python train.py --num_hidden_layers=10 --num_key_value_heads=1 --vocab_size=8192 --positions="rope" --rope_theta=10000.0 --init_std_up=0.018 --learning_rate=0.000592 --beta1=0.9 --warmup_steps=597 --decay_shape="exp" --max_seq_len=1024 --train_tokens=530100000
Each number is 500 + 50 x the weight over the matrix's rms, rounded and kept within 0 to 999. Layers, rows and columns count from 0. Numbers have three digits each.

# o: layer 4 attention output (transposed), 768x768, rms 0.0256, rows 42-51,106-115,170-179,234-243,298-307,361-371,425-435,489-499,553-563,617-627,681-691,745-755, columns 480-575
# v: layer 4 attention value, 64x768, rms 0.0241, rows 42-52, columns 480-575
o361:469510532525573468541523480499468515471471533428511508541471612525390461573464517547493424534556505560566555491521514462512531556560468507494500539568497487455501463608514491426555565445559576504522548427534435507431473482511590457449453433462505449572546491528505543448456463451529509530
o425:395662425488497447444500500456479483433440416519510600447492530425531481420464479509560447557563529564533513477451533493480464529554616504537399482539425520467480433630550505432579538481586478445445488532451460555460520475485455512468508527453500498509530568520526553481477430459523480439
o489:477529503610478459384442464420486536433507499519471525451402585416491533543440511484506475462575421482599602468532490466593538558552528521546464422577494457450450441564498608473550571489486542496571537521511470567432512438505482470516495468497456429471518431560557507535465520469587429518
o553:419608507513486446372526491442501562526440524488484642478508481456497501491429474545579419524552532490533539457482489487491449534566578465465510465575454483449515504671572477477506527480513520440496478503492495471462496454475476451529421536485508485501412543499522564410459473399554454471
o617:479491428589512469438551561415372514483456479483574557486475601402477493511518527500497433413535528520499545502514510398530519487522549498517423495510503387473459382626598554435538411498470442490491362435509511549473476500540474409497485432488519443399557610612487590475542489477491439487
o681:427514479571501453428489500449430540453532456494405496508383597463417533532442544463485441463484430501506613509504555466587589451439476476558455552453423417509534497557534511464563504457516554436544457534461460536534505482544550548497484504464525512484531453504527489569479478479634501513
o745:477542500462534488546489510528485547460466576407542560557521549514387555423517477597488452602569571523534481563572451522462492537486467541514542522500561560427487461512430475525507517511532556527527523469520527446445494481507560501478500452508591423557501477504516596440487531453512563475
v42:521518451518556553553461432486418398519453519523490521622495504567494455509490473525562511549458520565469544519541437490529523505507596537454471416602434503517460516506463619500489456525529480560474418510530541414464472486534534594548539466470459610511456387415529447459489582397490556506
o42:551523554454486486519434436502513450530401467504474515527418498420438488511554633529480467542433560553477623418527535444512456550477504585462492450523581497484460519461456550515412523551561586524412502487456437594483390526411515575493503513534503434522520439470524473491463512528522546485
o106:535440498537507482542538521522415482507463448568477489498422587447440484503573531478494530520501521520422525455491457432478531498433490522469529417531518396548405460462547512416505517515511507471506482441465484603529503491420513538543544531450563518482528439424525505507542517562484502485
o170:445515507492426444442481444469575293530453488445574521534499455408405434563516497491553536483531507582538501460492479436415414566621364520501502492452537503520549564494435550565458509544507509487404620493518433455463485514403546510524493452542554609489549549509546455521433451468435471539
o234:524611549383476512555519482486463424535515514459496497629478489538558495440503436566497495476495499441554539426417570473534499563502550450464372520498482495499476458485449575488564521512591514552511504388398442400480496503497517550531524512566465565451465486472483479537390500524500503456
o298:578440536462452385475494406428510512550440499595487488477519575403451391513464499489583576486465460546474509486503531478479418559482492541515508449415559455559426515432508509503478479532531522457412517528486492497465447502485510472598469452518523514579519472540484517540464478491541417474
o362:487510517596507533532513493503447504494484449550491416529459539503458505548570479484476521495524532484476537466479481482533581495438587474454456475564521503498452370464526540415485533484559467452532539453466456475450485411480506538569530536475394616513467474392504471517510479526450571476
o426:542421503564422519545521538423436541445433446539448386478479524485401424467458486483508487543470581604434540470636484529455590465468553539517514451526506484430436560495497536442462530454490492459498496453562559487418483420436534540552481498450340588503590476427412525475537537568461579467
o490:541560536411493534523485529542495459523434458499481448575402508583517529568505450488457572525517519495568514476507594474557481537456519470446387472453508508490456449568440579474479568403543514502503523448463559438467567434508524497556525467508365568528478457490492469530407469563434492488
o554:603448553489502434569528492499484452508408486500458421585486561532424487485474493511474560534496508591511590426518482490492532525487553516485480422489515437488431503445488512509484540490522512518503495475530577587402492364405477510604561534481429513568487425436550502503487470593473500470
o618:518537529518517537456577501582414506502476485513429354461426545598496477557466483513458482482546622549467479446579533513562513517481588469445376454615467510446481453530505530545380515451477549479539500519622512408515568462558578437576527530524361578577512399427496463377426511545412571524
o682:572526606474539566434547513489477520468431484499499441544482500600549454588503413465530509551496608501508545524502511461568556514475593466520442381495443528435421461511501546455508578439502472473505490498556402416504525473496605532516528466481394628490415493412482473487480523627488536518
o746:552487476496550401588534479478427476476444523503521480531525531452468488605577437457484433427468603434487546463448534440582532570481508492490448520508555547514471443465477520485471597462525457513484439429483516520463498472456487467540575499479555583485486449442569510550520469544486494432
v43:449409549484420530521430514427574488567502453493455492460438511499494490510515588476499428543494556530522441502554534449523476445479484498466601575458440509436575536509585569521583496459454565520550572509544395536541518390452516563569529483473406580498452517495559516501588526485487480390
o43:501535435512426457533534521495536505556505572537426452481379552555489560430442559498524453483532455479571495502367455494512455485524466478494578494536486551490466507566560488466487486462454496482578513568462521505529577489582567505522546544559497527563514449437489579554526457406459593535
o107:507442527440493503440481425541613494511457474473447518547463492510438521415483478546438487395506408522483560630417505479444461397493432475498465482597515556457444511446526549496473496524502482557473499480479528532509564449467523515385504529514376505577541502449503511570452530483484573504
o171:494478486511448463551458533515487597605582556546475497431482504463502474474468510509459560442549397466530517350561473483604537518479543566411554418468516474565535454470543448593520486463391494562483513505433481508470460471579542417477492532549481528488524534421505524413466407423485468504
o235:398439471519513476453507499503433447515496534536490534557536461510558483558551484531504473507553586510437519481528479441478468488382523541494523602453542535482496591507494460548520468487545532509519437511537438504570524508456515539497485570524539490531461531499481572499461528474548425589
o299:478563445471423424571452565559579498502509514447569522422540476528484455499480436543525509479533370482493546569522527464548507495544485523503535456477552370481501509519523490443526504512415499523521508551446446469517532490414507398538499463518470481526585488450454499471498431456414510513
o363:485431549503464524449488447435573483471496491530480473577541467533401454516595515480489460453442419512456457512503491404444443522562453510501550514555486562538523496450469518579489496469509565549529483542603431527577552420446496561439532512442431559502562503511550507598510501516513504474
o427:508485572527341498520403525422610454569489489478459463416503449517505512449470550475482446439501373531570496489431528501475473486522462521425576459560480489476596491540481542478529488520470525491465538540436399467427593387399491486527491468476447541586533436461510535488554435540473533539
o491:435403495493478507457513446451484451556456550518483507484586427460501482587545537438473574534512596497509485492424604461510507485423491495510507610450503552524640555454436410580478466436549515501506439455535383545524521475505490572539537460478454602576612475527504498498464513549465462552
o555:449550458459426455462438493421555513539448502474493419489489438445501539528566519463448415491480387461520524560383502456476419476415459524523579567478513523468587569502458435526490493487541510492521473510510519520524526473453469554571532488552454596567590438548519535584493534478397557511
o619:467503493456407511468466472402441468617422508517486364500565500472519500589495555484428523545618497508535509457506546526459550517518526539423519502545547550523519494484457559582479421591533503473468533387553506509508464373526580541518535555494531455612550527550542461479575493596482410557
o683:419407489503551519502613534466534466513532468573429359504572473520448496600545522415533496528519564622503504574487606475492516543500495504485496621489540516496550524475489529536497492467593524502511512513534386543500493453484446498521572481491435548598475566476489511453443520571457562438
o747:506445538465553480396414496499525530501397509502464526602449470502429515477456513558462470450416420345460456585467461422439456463527539564509483510474484523531500507514475492486497488464501553572513512546615472559550533428509466542429523496469373520580604452495498470593460586472519567494
v44:504453519544424420493460539532512490530494556504533455528506458434529460511452510534528566468483490499524470465467448462569442496342427637504406474501496468478399520484496419508589473504557530539453533473532422464504495476517552589558490565417493483467449441503533501428456611541539483461
o44:502500501464487469541589405549477494472504473425467548479551499384497571504492501441508509525535471473452586418497354544558520536462508562516477460519484429483455467522469492510496440621601529602506535440504526472546562415494456500396372514530508547537384533512567568569431525533540389442
o108:515548483499442494498508517554466492517507507482425414492535519414522535459530514470534507518486508536427529395511436452554538475522465481511436365500443548523494434464487570539481492514557490515443585562557510519575501443523489554519445568430526557489474490452579582506474515537510382476
o172:448506551504485494445555590509541530503476418476568464469553481520505476582457473526481488476505508451490597519489529501535481450514568535540546541471471442510516458539484547405616508562538498440449501566472582464531565432540457489436552456531536495518482440453499561446463534489521476491
o236:525428539544543555484450518507453524509491548521549516489505453395488382577523566512508523431471460522481540392451439403513476455470524455562477551584455431468584588538449371475467465474478557505524489471503488530510577477439497523581476492493500539492449506481515596538510481491443445491
o300:426490515496497463503516456581412473531584476487428432466476537449525609488471438402538545464497466503361598457497372506599477528517503525508521462516431476497443454503506620478562479572553493580508520541439529475478470417520521510413557522543498566485415538519563627540402534469490423460
o364:527526466531445523500446457537558502491483550427508479513584460474487447450474524572488521417459509517495454426475491369564571519494425472502450485539417485489531444515480478536483532455520419489540493547561444500516468518471487482554423532434492539470488426475567528474453526534550451503
o428:487464484518459457515507516552530434533537502498466439481509586465500522507471514480564492466492508547431501492505403497525575493553439540486492453566484515518423442481491511497572513540524465509550479550510498502516511510467483524501477598467547460459493434540558542511420518495622440476
o492:470472460536459542493398489514501507575522510491550506496543520386481420522540556577512559444485464531442521498471409375532493505453421471516487523565510512471575492573466364519490448431441437466504483497572484563577456487526493548639460463496605544457476489513497511504448544449514459523
o556:502478502515382467533493419587474478523496510423505464539563513394497444463537469478505484465552497537375544409509378425593498475489542508490464381572443493532456487487525504541536483563549441517497542528546488456559480431480479571550383563465591562515458477483618590524351512503526370515
o620:490544471498488517468464501511558530520423501508519459483568451391484472501509536511513525436518528515548521418496425471472524492496483505498548504553494509532479529541510418483539537511525414495513451548513485552512449508451487531531517463498530472566582431552485519501454511496516486558
o684:466415526543485547519381451570563485516480505438532481469588451466541509594567496572557515468489531554473503450476441440543531504481422439520451452583454521464534525531495392497514474516559402547508485507577426598547481492535517534516451524445512592442493477517520487481471483570488421525
o748:500530469498476481521484426548484475562562519445473397456487518437461497467521486465502531482495479565392533412519456400534503453534511471450429469552450570556464459462513472447541539439533416497533547512486460554491514444526531477436359502458546618431383506537560548512476465503519411449
v45:503611416491491525529438592510498436557456574456458468501554461478579568472525484462470524545535503512548454496494475503458426545455513472465396481477478549537422538519544515525572479516460502590487440424547530394464558558579511469525510459617468438550552550495518539411499551495519467465
o45:425541424528527605500456580490445498442500544482584541440478497525607510584617437490486414499575555452463547371502474456458465481491528437523451434480528530509463531559530515490534465560512495569562532481396502435498422482518447437527462530478468516573510565587481507510477431577458487458
o109:499560456515450467535431491427511591419444552483597540407503520542560525491529474521438406532497604506477536497511464488463502488477610436594534496430568564567493517425508536545492493553520433494503503456476573462513461576526481507567500472459512469568532596534478561560500470555541563486
o173:494440536523481526569581458524524546466463568440541592574488505524540499518498462432551468493576490528541531454462502540487580477532524482491446425578515469555507494598534533508566549512555490570437522447572540443509444466509361465474506534557560520541490484514537548485493491499565420548
o237:544560506453443435496483532500534469597448443483439466567489413539461527507431547510488533536437562525520550356526505514541527575428508454473478482446448596561514486622551515429525509524514415430482543479452461471492509522547558457510576489590536431569519513550465433418524472478477485470
o301:495559456574459552503513516469556533452493523458606562419490486460561500554535492522454454543570560510476497412492479512441530488483549473584489400548496494469456475484563570516559489517541526542542562466426579413494450427507376463495481550449564453686516603566515563556462432563501486468
o365:500532480448492492604465457512582585570465532490530450512445493490515584484462515497469464493463563442521519466480418485555502524450518499509482458482527553517509495434444518546485508458490489474531469545520508477402496564525579562608496398550470450541509518498444479483473528488478549525
o429:476523469452441488551451527513559552502452532415558479461489497500578545475544472480488412489470528462530425517462430482498479500384509448596532507469497555467524487512513540529567515509426560570519506528537612451448462614495513527505530460533566495660496549581481527492473503547492445523
o493:495511474454484498584486495562520468581494476425417416605488440579543565548455506524465426443521575482488559363442450457564466539388437484483452456489496619534463479563510600428525509460523498458522521528496420491459544497547580426482520431559542485635500586503450452350441504401502484526
o557:481515451498460474562523475479543557545504513430557483451471467554576543500536499516512401486495566467497471479490438525536483527417530474538477437468488578544513483533559558504526444549496538547515545523463543413465406504496504505485539498552565413645525570559461482466542506513503477462
o621:427478509434520451609518512554600466469514445475419430605506463491550535574364474494431382452517560421406508562498387407465371499459491446472504421448454538502550447584462502417509522495452501593502483504528518466559531534480607556434527480628495421510510580493525455370427561497470554589
o685:513531480462427445573482510525518506540509460464487450611481475518526549436379519516428406468479512442556586428501376469525412544467446524453482499374510588478529449517477565460514497545424531444530488454556523558511622538514566460570504459545508418537510603409482467417475489381488541514
o749:549523474499509465563476492478507607501485551497638548374506511526510454494511533459508451523490609530565589495502455553468569536477517433612518510462543524553524479504527519523484498472516430513508494553440538527491470580582460533563549429556506436524524544490484512538465473476487558456
v46:567491578482461523470440489471465556446417470534549588491500481511462463483556501477508510487514455522584456580578490568510498490515529404404572526457505618407414468523446550530491443529491494452554513434524517485396496570438585608424501596531489525454487478465556448502539534456532641595
o46:541562422564539452533453490461478467483587482500499462465498560481509533532549611524482498529519445451440482537566511532548521602513584340556590463580555557489436435509517564564611473444452464474597487479453523518496387567500499436444531496566413491511563496469517568542419482417503553591
o110:462510492546528462547507508500539535493567496517510451390565498486491558606488478503445498562511518469576483581448544466464592463546531467550617489536586558575472426445481529590505394489519427466461466392511592449498502540533488511570521489502546456462522579502442557578502561503569646571
o174:538552464555490536523510432415470527487502473466455509487454498548427619459538628500455439539524476578414466450536384415513532568519516496487588481523511588491493510496533513505501480432394526520479494476514447555544415531493591482480570616497482452602525459517540475535547452533519559407
o238:479517529492553474529542469493533541437477509520477542496491551594455604482552492531537549444553484443475457609577562551525545567549571522524463627472516500512534516487474497487493506523493496642450388535497475495489369440563460442511558562466365578494609493453495493468501445479451473468
o302:509570435648593457504475541442373452518567496484603448441497471534425527522557494472508489559510552493437468449489455457539505586442504460552540532527509553519428448483495658545592483395460480441551496412449538520546406419443555523499530608558521489539468393576458536621503475388520577493
o366:498452517512539537515539515566505569447442424500472478439540498490527517514536523473532553543459503568597484541468525594540549426592557479464557480513502551471450471375476502499494439502557466487516506485556503525380547522495522474468522502483511427417612460453451574544452464396457586525
o430:483458583540540493424466455492583537542490506519520491442477393496438433466543521542504542524443527596581505505515518554496486443499585469464515432465529560484515396503560506550574412483519402424513527486496467501411531488434523570420406512556548395523486418570476497662417506432559635522
o494:493461563504563554526634493539526591438452483511443470436526490580505532441552484471520478471504463537570478542504625599518529474575526494466491520521521531517514497507483580470484512577540515509533404501535537514409391468529499465501565495460394509451552496505533548580447475409476564479
o558:471483581540534527532513513495529582535466491472524495442502459510527523489550503490479515494475472506522403589501488564518528457603525446487621473537536586452430428430490567546499433525500431448525480416484486509473377494512522537421524526567431500484515412513460503524482455418533598523
o622:497390471395458567466511520486539575396501546542408420504528455527504523430634465522590441519481460598545456506501527463400495390624488561459507487502507482491441394580436571473535374552527522465484413457552463500436520455499502537426455557485520451355479451496580547500451524481423558453
o686:516459528479563465499658460522404540450502508531459487433520519593485554432599448464540517451540487567600463529467591554503501465576522494493490516471562415554553467503534621425474481511477484508501479573573505458383494416487481424481493509544412479487585489451493500605432524473482530507
o750:442601530532542426530505543601488537492520458538540548458543582507477528566498476509524492587505526476556461544507515547557566476532558465492553469550515519540455477436525558535525449518567469552469447465490501504409507515495508495503540518468467420480534516436455491583460406457545539477
v47:541511558466540587510490467434485568525476500512503540499475561540466464498494541475415476508526547477472479468514453472499444490389474475630524518649508556551544437502498519457536552422557472491441403372470540494511463487439497503599577481495514523619485527580431602523541543544468573549
o47:440443565501542509513605512506471482484544573539409601405421527503521515513455525462378524520467563562442539476499479518509464476492561449456591470487520420545476576507481451472531669344478440505541524489432548566499459491507558491469543441539448470496506472532496631532494526547510555533
o111:559492500527482504504567470434473416491539605518509529408506486469499445513549526491498537548519582519467463444496465373530513559492428481503525408508452456521483482457510422551529544507588470588483485397513595558407545451489474532466459429484438560472466483410538639548608515492431478549
o175:421427508481536527413556587495464574621528555531480443434500451478496506479504533372378506442470429467401531478484487516538450481461549451456512527495510523622583536527609512512459607493529467528516469575539507567436453465508510437486595527513411442402413553557575559520458491530395585528
o239:391494507495570544485544490568426467393402473476504577534513601486513497595492496487517468469557477487512492541473575484455484401482544519611449422565527408521540520566367521531535552398471451400571493496421495495605501408573523573551487528515490558535536520552514522555362500465451551504
o303:549379569525510566522582446501411422524554521587473455408469455490528573531490511424468534508472492503393538489491376516561438476463526432504524543567550467503488551542548495480498543517558398598563525498447543510405456508477445440411564485508375473401398532484485629515553471564469565466
o367:506490499523515471515462472396508530378408510499538578480527500455536485517526504585430544518479617547494393507443465429543474457517505522486459428545482533468500506493508460502496518453470418458501433401472535556491569466514495541519461483516516560508422494391494553522602517463447531553
o431:639537543468527522573535469479494494471512500553466479427545596548481468490497490524425467467489593567460498606494444454510501495510526533548540446575549530552448466596592505538555530467438530474485495374508544513443476452498465527505596455592422516500516510437507567564683524549465565488
o495:458489522447552557571470480539499546414449484464539534473552543479541479549525454507495563481457496522488457543485471489520490444524524498551485441541501494513567510598397489512525506374460471515546430440414546495549516445565557606573495431547472581534478512510458521543472523419382542488
o559:492467519472534543527523461505451490436489532492546519444548505429558450556517485469472557458437541555430459547424496425566464467527548497540589483538474401549539511495473475512585596424482468521552477437427568509533524411581475517501507419536462599553455471422526604541593453452391468530
o623:422622567445539457573406482558535534467490508415506481523480506413581388561451542527598542579412490577532466450524447468418463535526506484503467472586498538501484469574483674497471524501395520486521558452479467454492515479637536600583541507538522473533518543452459446625594530401437527495
o687:424466516538578559584430467515509514333453550504510632488525525504485486637478477510489516490534560484486389461519536443491517430503507488585445368627526475492507524535406573559493535448498380555518396522539506477526523365575531570546513499512459613543499528564444477572437553490429555553
o751:554437527549494424565561503428490432458448595520497481426508558408523441532545475497447516495451533555454397456425461412597458489545555535561430425533487494561546508478491403529540619479468439509518466413458526527482588437547509489448452490508473517479434501385558562509607505473478447616
v48:517426480589430418537514522465592469541512423482453532448527604486559418517528583458527527449483547583541482563514537535515503558436561392474450484590553550472568458553417603474550573456557517464485504514474511506547492440527554397522535506548560467532557490477504517551432453435534485440
o48:521439438522444463507638569507584517584390502523611489480573464473496460595522467522462543392439488519523453545430585519497554579489517503518427477598497608459460465444568566438527586489509450504527473565466571555481536509596457481488587553438586507558608368523471646485420519473418451417
o112:495445515470501534457519514469549469572533517533586520490409521467537476506558484536489513406445522513475478513447506484490530546467529564487455517572506530449557456568496506445512578438492537532551419460463509496506507490549537510460511506482475498637453415505505569494433505557498420469
o176:533494434511374576528590525525455379531583525536456420498438516474579480536478520435512567536489500547505411505500389445496485486615533547435495436577456445403463439496577515519498473539506557480559499555507483573475517487418426544578493511482503579494442492488548643508466503550457496550
o240:451524573611596387473548530484554406458448484497491570459585544498506576484415473465561536545601485524455522587508565477528525466551408523441553392500469417462463440510533529452603576608454479482469528502491465537471471552483483591521544532493420546515538512449501508535542543566460473466
o304:539468513456455516522518595512526506540493512481561486503541514498550456529543501476563556502436509490543364523469476438515520522503579485494425531566529518539496498538591534511495558421498513469504505530540447467518532560518439485525562530462545446565525372505518605417484497538410479459
o368:502520463539450452507527496416493503513527480526591564472419531498511483568523528499509504420517531546473455537537580518476488519513503472530491439538564547478509516596502528542557544440552566476509499491532442456528486505584573469476515496509475494472448454491452523462473564529457462512
o432:517496435404422538513568503427565538549549495550560555418441511499508383565442523472492522373388460523549472508522577534535558536431516517513458411590560558477606506602569575534463606457498530429563446542489542464550500470583531379479472496532548481557527421501480582483404561521493502422
o496:529538509542520462460544549430497448547471466528604567484509485499502519573448502446533479419495514544472535483453637453520546476529504532498503405451544515469497432559516552338514598550555511509454444481516384477538477530542520475457533419517492501601502474510466497480536510597468428494
o560:545478495465484529429549604447494463565502481569660569512493494491515457518559522442572555438454450525529477501430586491493514615498573526501501480502498582469535494608528547417491556527471500505503423546528505511508487493547444458467539522521550533527536369502501582447533541580404450458
o624:574535511480404465419680455369463483508594514494618557475511556527479514637396527524492398466541460504496560547527648514519513467540533507511536364461555457411549419585583553369562591563572567481429402552541426381522474531555539433426459428499480520441479525571475482451520600482517530458
o688:456579520600493399495594555422452452492576466546518590423538507450553508565472501467510510397566463560446537552519647479476543493551478539517486460449533505505495424562429552391533629503519507467442475507507383489574453485448559501477615481525521528504475437449509471525561552595419475439
o752:479420545411530453526555546482503467502541514558579543512442500425599480518573528530529511436456489463465431465427496474475506522476566549478573524601443564461452501571476522559469559445516479472483426526480466525466492539501500595454538484515460544554483441493461584424468521608402458443
v49:451545526478563604554493406429439428546472507601471446538515438514462579507561578573454426469498497542494421522475458491546408541520407525523570519415496476414420487511551512537586581455527432499551455489515593415574510488566495443512576416581573557637470601520490520614415492419465480489
o49:497531534490525503545501527506405393500563500519541545456487462585540521590512430518567540417573454508494595433462496525571450505608505457537472501528453446411408526510515511473617556542551368520510496470469545384633597432437486506532514516520446468581447591433467514517521523494447479532
o113:512569475467520590377450488470436434528443491535523497505507518520456557561430468510540525494541575561483588445498583454542488507520507478566484432424474529469512477485473519499536549501531467517471600443480541462482476475552456510505488459493498545449538562502572498527554457485441452538
o177:385443561538585527504587491527542478530443461484567493454480442513485471525471568528486502486517490528541518516439509424578466500534425338491466545501550521497497548518501510398568514516530475504551506557490549517566578512407541514531580438521558536516437510460437419477508462441468493459
o241:494322495483562495636380433579584565504535417579493529441557565496504364467582517649545470537536431496491367609504475583452510477584469419466495577500588550514468513566561490464405494578491549518490516600543537521562568450509451508506502558474505440507463480495466417516545461505436569537
o305:455503522473559490464549502491508416464509555433502464450465461533569533528467487458511530466549482460454600476475559467545458470508493470437482478584488424441478564503550454425581530466547372560553520486447505495524523469495572532536481433463533510569493556539500479541570531402499569538
o369:486516488537514591465384481488462424480462548561443506502496550522506567598454611499487476542536560582487586447509527472523478466521527554546531521482504486459571498555432519507524518424556441437519492554466538406463411531547481502494526504442553495546501564462485527541462451522500392504
o433:482483524506534566484479503453476433491424496532464546427461498544410562572427549429528452495535500545482692542515502457555418474480489530544463446527501465507385489592470472515631506395483461441546508464485511374525403507584528544534535439512539494595534578487443509659501506485485501494
o497:469433475513530538622358463589488459529511482540413498497511556564453512518479537627540531514487541511479452568472519555456491517526464508459563534513522515508516478520423490535528518525463492529529461548463604417558449509598502477506493497472526559544547584471378485473532444453419453488
o561:464513480516513558460455509493476408535504501531416510439507531532466497646455472520557554448603525495451551606465554529493385514508521557457540520496445437492483525590516542486622466423497496496447549480509577430643506427584518551505470453488561504631548552467435530519549513414375479577
o625:496507528511502533600415439315398481562542498591429548343524448629375544616513539510486504553437606475464547598474521540503373451513488470492474545568510480544431456571429431485542448467562548508469518485484620457508512583571417527525532483444619494480562570447419507466487476539471403461
o689:475416448524513562559351454501557408547448463531488575423521518509422503537611551540531450619500580528512367484564547523450492451540442469431540508528566577480472449495472438532539449462591394479522541584518541400547528516661454482488545539433571475475581491445447532516466470543471468460
o753:449529481468508545452420510620530458563456483545473435549502583502489533617363596526500496559614528530456500448490567421523460513512519481423555466477514503470550427522469507500508503461507532449466603503451591534490429491562496505490519495441521397498536555410545508527480492409444467551
v50:500441500435332463530566488539476615459449430487511549548500518420401429505500486493583436481416467526445545496504440419543527486477430434443526562407474482484422562480447586488470510491507475517364583487526476560530476583516479426409471465409560487445428483492418438450570569404459512477
o50:533447454577467506506626444518542476527511488451441531508508524453415524393450462356482464465544458504470477481476464577430440550499419585588568541407519506510456465552540575451523509526475495536541610530557495523495552518570480531494452530536486521411467487434538511526502489457487570439
o114:521523448479570430461577505490507521523472486515496509487482498516443457383434485457500509408509472483464520573492509523481448392412498511484525497499481531516466439511515582461453492433494467489526500497595550518491531524583548472444470479504467552401477490430454477511462516515527540461
o178:499458456473479616521560522572534426450483473456431462485458575439498564441518488521413518497522460463494529537545511522516442461432426336535536534429478427519559563499426550557575550510542541421555456546400604523528402471445531503598552522507495453558574514513541497503445490420523509501
o242:523559516607478506551517490446563411551531531463519520498505409437496516612522498499500437474577524536464469441490486471504591543445526496522521563495534515496527569450521462512576437554549503497567477503544439481511570532505486439477533467483531441536420478455530589480480508581488491488
o306:480465497406498451495535353571527448376521431539511540427483566500407416383507463494518485453510509467522534479544475627470402539427487516505530452437526512447495504425482579452478499508486515494481585447526501411538500556505457512520497507510512529468538470445417387613505467497563550476
o370:496494464512459396460501486449489517584502466517455571556505483496463467526480469426503517424436462476449544484467542468537539538500486536553437564485515465453433520558443571517485506484576397504481577523502459556573569558473425415442437505513558520345444483455530405415548532651451439497
o434:519519491488491413477613407516461535447471556597455501580444496442350456454544493412492486522472486493414503499434458496499453474502389529484446532461462433527435487511476602540546508472517436532494605392553517519521526579491445509481411461521445524314530475442487424560533518530534485454
o498:528585549573424427474558565479556573585542499496557547561473381455438499577519555478515518517489506580497468434497470431485547563539495482467471514439536506504469531521479473514528474510497489525507572462541450537466523601417488469392483465486535440409452505466543500448543514601474503481
o562:478548525512477455467511418540499538463457560496516526474459512460378522519491495471500473490473472556451543499483478516468467513508440526547556460448516496477398475524441565538446404544528441529473607501600480504520514548466521403545471512520518496365470459451526441520553497517506508426
o626:510488504564464451433544499511521479513480503539477510612431485534417511603582532564475542546457491475519494439476551473531478553464461516425396518512486441506476607509433483577521457511544384556541566519474437555498524516460446474489466472439462516417464495443547432540494486578402503488
o690:558558540533442366485536482531486515604506409499464504522537367440521506566500529547615553452503418556460528451472518445532522555521471468460549573424510531415460530494454542476468508484486484525542573476499489549486546585453487511463514461445518459436451542460511407451557510614562496532
o754:459517438493556442464578495471448559527493442513481547455542535432451447442481435492503487437503426482461487504502505528520473491449568597492550454466455470503386457484507551431454494487511393460491522566575523549540477506494486432536474563470501520408511396498518498577554533586546493518
v51:454522486516570488529522444489432487394434560531550503477496507521546384499541509472520467502511484423476513551544548558540524450552449493443449504550467507581596474534474423474534510534467491516501407517655454442526522496464579512479472445508498496407457527485420566544428451589536565602
o51:422496444425506494453554490523497472462540581516532427377547480591497409546540513433517472454477511529468612492515607468491554441562488545528481489448499497455638468480448491525573498559420386531515517526603497429487557491430538454556390379487517444494496541529403452449493463497507558570
o115:542479480515515514473508452481559454464481451500513557501534543504485474480521628461535515489555541594510481489461514563498538442521396531534411499565513491513606517499460473463578466527557457457498444495531533495485566492472542535544531479508477557512462475481394489553421473460474641513
o179:491503509491420424555554508545527545558490635436552475399528519503511493528549529448412524487471532561531564520490535390504598385541513575470539569535507532460572450391515459583545483522462516483427445507496524429425520481520496482496490449489460392502518489424463481454552415563461583585
o243:512450486500511471563567458508387479484455557490517422553536413484506473519521465565473517506496547550428581595594441384477516474490407522550418468479498587494440611553442438483474505491546475485495531415641458518477512555488453533428498497556597542408477475511503537544576506479484478512
o307:519566467522445491518541492564508490453480512493576541425484568543502435485561565500516526452521533571536579431451610483436552332499542543482451556509495486477628442402476513539580518530518476470497523507523535493528512459550526488496490476475455444502484451437449497481498474545483551501
o371:451520538495522545556437515455501502493473478533484523428480500530513450469547531470506475451424520530520525564520506564559487500485469491501435497526471582545544509518507431506476482524491469470392479518551483512554566478455566469520495470496510538500441484513455521559500496424550517520
o435:462541498492525487625484485557426512472481549515490520355445606547451441434557530514496512436531464614528631480481579567531560415490455492510504507549459523547631430495526439574521499501504430506455513529565527542498515530506591461490517458512504551495421525445463481518430502578571572511
o499:494501474490526559643510482501388496506478477504499433446504449511445453531569511486496505522442573528456480520485483472500471603470431489539479391446485541480549536605491497465500477475530468466471543446553501491519531472488539543440494438465551520482481468493433485534508502474534497499
o563:510488473434487593595473436491453446513514529476545484414456570530498507480547564477439567476538498546446549535516507489487570469486414503558409483483500549473612486423449440536529512494520457489545479473596486516519563492500557484465522484485464570499410450507399527578458523499527536579
o627:490459572412564506573512444533515563437506538555432445458596408478546466556517559448563478516485465416478561533573552563515521588459488464446351421460450571512546425560518496432496544574524532515442478445569456460476553505475528523421530493473474469466458397549554504473495492429497523496
o691:517473566542584560546530489496466535461495549573520515499545404456495364576599509448505492416552500532420596606499429475513507571474423481487413377556456538488499522573486465494449479538526517476468524466591425528539551511443505558432544436457568566483347522484550491564564535495465550550
o755:510508517451500484501497489526443478533473452463488476548471553471480511498533506540522481462493588525451474454498493527493480442532472522634451487520453579529546494446463461495578482503531469538481477443580521588531623479481431488569554554507461476496422479501405432538477453521496490496
v52:494550484540555664505559591437532427492493460506583528462569468430529389463531489545578456450516481514437584496459525453586499515547501495499536529464426606629527480494523604537483506529517508600432420586616542457448506452536504456509481548524442492588493439473529532598495584547483550496